config.toml
num_hidden_layers = 8
norm_eps = 1e-06
positions = "rope"
rope_theta = 10000.0
qk_norm = false
bias = "all"
tie_word_embeddings = false
init_std_qkv = 0.0652
init_std_o = 0.0
weight_decay = 0.0
lr_head = 0.00983
final_lr_fraction = 0.0
batch_tokens = 16384
doc_mask = true
train_tokens = 115700000
Each number is 128 + 24 x the weight over its row's rms, rounded and kept within 0 to 255. Layers, rows and columns count from 0. Numbers have three digits each. The size before them is the row's rms in percent of the matrix's.

# layer 5 attention output, 96x128, rms 0.125, rows 0-82, columns 64-95
089:171145136180187139139119095167118130101175148154182150102177129123143172117090117159147158164145
089:136121157067126153142103094151107127154120172105154133117150166119116143155104138136156134139125
090:089146068152107120145127154109145090084134170108101117139122151138123092137154115125089109117114
144:080132145145165142098176068103074122142126083153200111150101123146158186099142120192170092107105
088:109105162119087140136115116148116108156120156085111104118067127121100112143107161111121138117122
089:133144127154155147075120063077133129153120117126149168149158161132078175133144114143111128166106
085:147140154124173101145133102104127162144159171154140094108121140160148120131118116100142140119136
079:126132177119117154130109106094167115125105125098092097134112131128129105151113168110151109132102
091:166183162081144120135152156103135111119184111131112098098190165108125140149139121143096166090146
104:102132145106176118100151086153114163159139151101165124099128126123140165122146172175129158149128
088:096123116069091121155141090123144109149129126152123136155112137094121127155158118146131116146133
092:134108109070112073118133153146106157092093110129119144122147119101127098158122150131147137140127
102:116123146128134106112121140137139159157147139139150127118140109123135149125112139094137106151131
077:114137099112129105092130148086129144113114095137143114140149135112128134123148121107136151137116
109:179061173152116110139092134149146124105105118127124142145136142101088120124104114107139148105135
085:109134104139117136144164174076142087134129107097116077103139130129099090113158086141135111127133
118:101144121155140115153145118134090121103125115142176116137083162183128115115121127146139102040079
097:086156077156122151127158156097139077145154135156160093095108148161127166097173077145123116135138
088:104157096110132124147127125103173125114130108140113128130122147146116083125148065103084113125198
087:144131154153125175142109120149083146147101180117128170112102143097128130094118134169098136141124
106:076154132127115137143113119116134094115193114142086108110082131144103091160157108132098127079107
082:120130156113110109149160100150096124104136092157103142105099103141131130120130141116115163118120
130:180160161104114110126106122122116137110133140084101143143165101065126109149130184104086168153098
099:149143181110119109120123153086135125132126146127158139117145118095147150104166112112119118119146
085:153129116163149141103107108153143152106139154109100142099150100131151133116093104134159169132105
133:165107123105153127107103167169118172126155118193138134079157146111173169141122164136146150153102
104:091143120128134138112163124109083123124151093106170086146111115151127159120152130174164081107110
102:110149115129130142113131173094150107119124157114156081146148108121133153145161092163168141137088
125:121119120120107081153135135114148103077125120116079154156141093127136082158148124100099151124139
073:112107096111130161104100096132129099151099111153165090141108141134113171123123119141155099179157
096:139094172127112194111109175140127137117124111149120160096152130123117117135125163126134089132114
171:156137154133152108130090128126147093126119142107117132148120142095110105138103104135124143121136
093:135130128139142119130159144165119095105181123123145120109133119122123175094092130153104119164067
075:179085139174157145136114104134096120124145171163128131170121111100166128113130129110136127145152
081:124151127085141151139153158129125083099167096129134119136113144119145146167134091142120090122121
134:123108136141150099086137097136098141144121117126202122130122120157123197109138162156171108140106
136:078138128149113128105169088114101111109140068161154108104100119177144145122163118147172086081154
128:143159088115142092146137146099148105152129111097120127154143171096079124148137081128146106134124
092:108092101094138153138106108120093155174136169130154140117129144127103126126134100136133131105153
094:100173138154153138144122083114086106115139124182172092115113135139142134081118104137175093138138
115:120138104109159156124155112116142143173120144121143139111106134140113117122092102127118123088103
089:144131155117161165129129066127129136090130148136116128143134093095156090142144101095162174098159
094:163123091090115105149106099142131107145130087158112139134112172127120105120117138124128146153118
092:140081144124139100116087122165133105109163107154148118117136128112156143103122080111140143174153
142:119079159153113134126107102135108172128114134119121163131157110142153114152133113098157118130123
093:126112126160125134116128147182125126113103143106171106126108131181143164130158171116161116131145
090:157136123145092152106096143141133122142094163151088127112109179123124099127140118094110114123123
111:125094169162114095100125134134115166110049147132129155126121093140128141121107180133121137137105
096:135128108144103094130128215145144114159165128126115109090141164131138103129149135118093120094150
068:143117099113122134179153162175144119099145137140098119100088132162145095127097113105119146108149
096:092116139147160127097155133112090138131114071082181117155095114141120148111153095147164095090113
101:114090155122119142171138133166102107108118120116100170178117099133127095160128155085134106115107
115:114124187147107164142117172130117115113125116136122115075131112165146116131162120119123126100132
088:132108170140101150097125141129139121142111121150143112133101038200154138085148160107123088095136
084:150145131127131107161138161163115129158117149080084165076127135118141131132046144115104158156140
083:121100081160118146126136118131134129137110118160128139110123149150100150128149117133150120153115
080:121151154143141128108135136108174142144117146090118112105158109163123109122119133143138139088139
078:123120095132120148145114144102136135089102123096109151161139120120115086152155100125091135117151
080:139095112111085110166145148128133105134110127108097142117181109148172125076102108086065120169108
087:148178130152089119193146161096132119149133151119118118113131140120085129139130111144105127122174
073:161092093124123187138093131130116162150138102143090157130166148098161110153113110114113150126123
081:142133138114106162105128116147113136155113135165113152098133123120144139142148135123126136138156
095:116142165111140149145142117166135166103099116113108134122133114141122121121113164134139144138101
102:181145118152174162136106111164156155144162139124128134148154113100111168135141136151119158194130
110:115168103095123104122150109096159086123157087099132125151145103149117121141148112113134115114187
081:128110081104123113149128151158144119184163157106091159145128113094147093144137122111139115101166
092:134152133144078125146142110130142133105155160106131110107126130142138116123127156123101119121100
092:110108102117089094168152158148149109155135140158113098144091141130146133156167175165105117121119
109:108148105131143148121117107133139118178126120131107144120091132109109105109133120133131095114112
117:146124123122087121146113132154140127124113147155084132095115166119164093135123126107116139114135
084:175131086145170134136116162126151161137115121147138101139165143120106173122128166164135157174111
114:107078125147129106141158109150105157130130148152105160126095150135158130147136127127116132160154
085:142125163142138133122128173139133170115140138087158114138109118117130165110123116141118134151114
079:105130120151121108086134141100149120089117105103166097168119131126089121092086141116111120128116
116:134173132120112163131106153082150130139130143120092131130173098131137117139154095149111114135147
153:139122110184118099150140159139130143067178145113131086099123125146146124130157112098095140128153
102:112115139161112125100115161086135172149096136125120129170123144171126115095061104096096122108103
105:149113107123142131132083126148139141118107088138112156118142154114094108123099156116149144124093
082:147149123117122122116116141111144135116152154158125080140120105118174169108150139129083120134108
079:105118082107100111130132120110111145172101157146124126132164133161122114136131127119162084135134
103:176099167131150134085132138138167172144113170143120140147127085095167133101076142124144185171111
093:104132138158140091131166150107119119115120110110165100116109076152160163109120128146102140128153
102:114141116130100103154135098158140134161133163115133125146123118150097108102090161107115122149136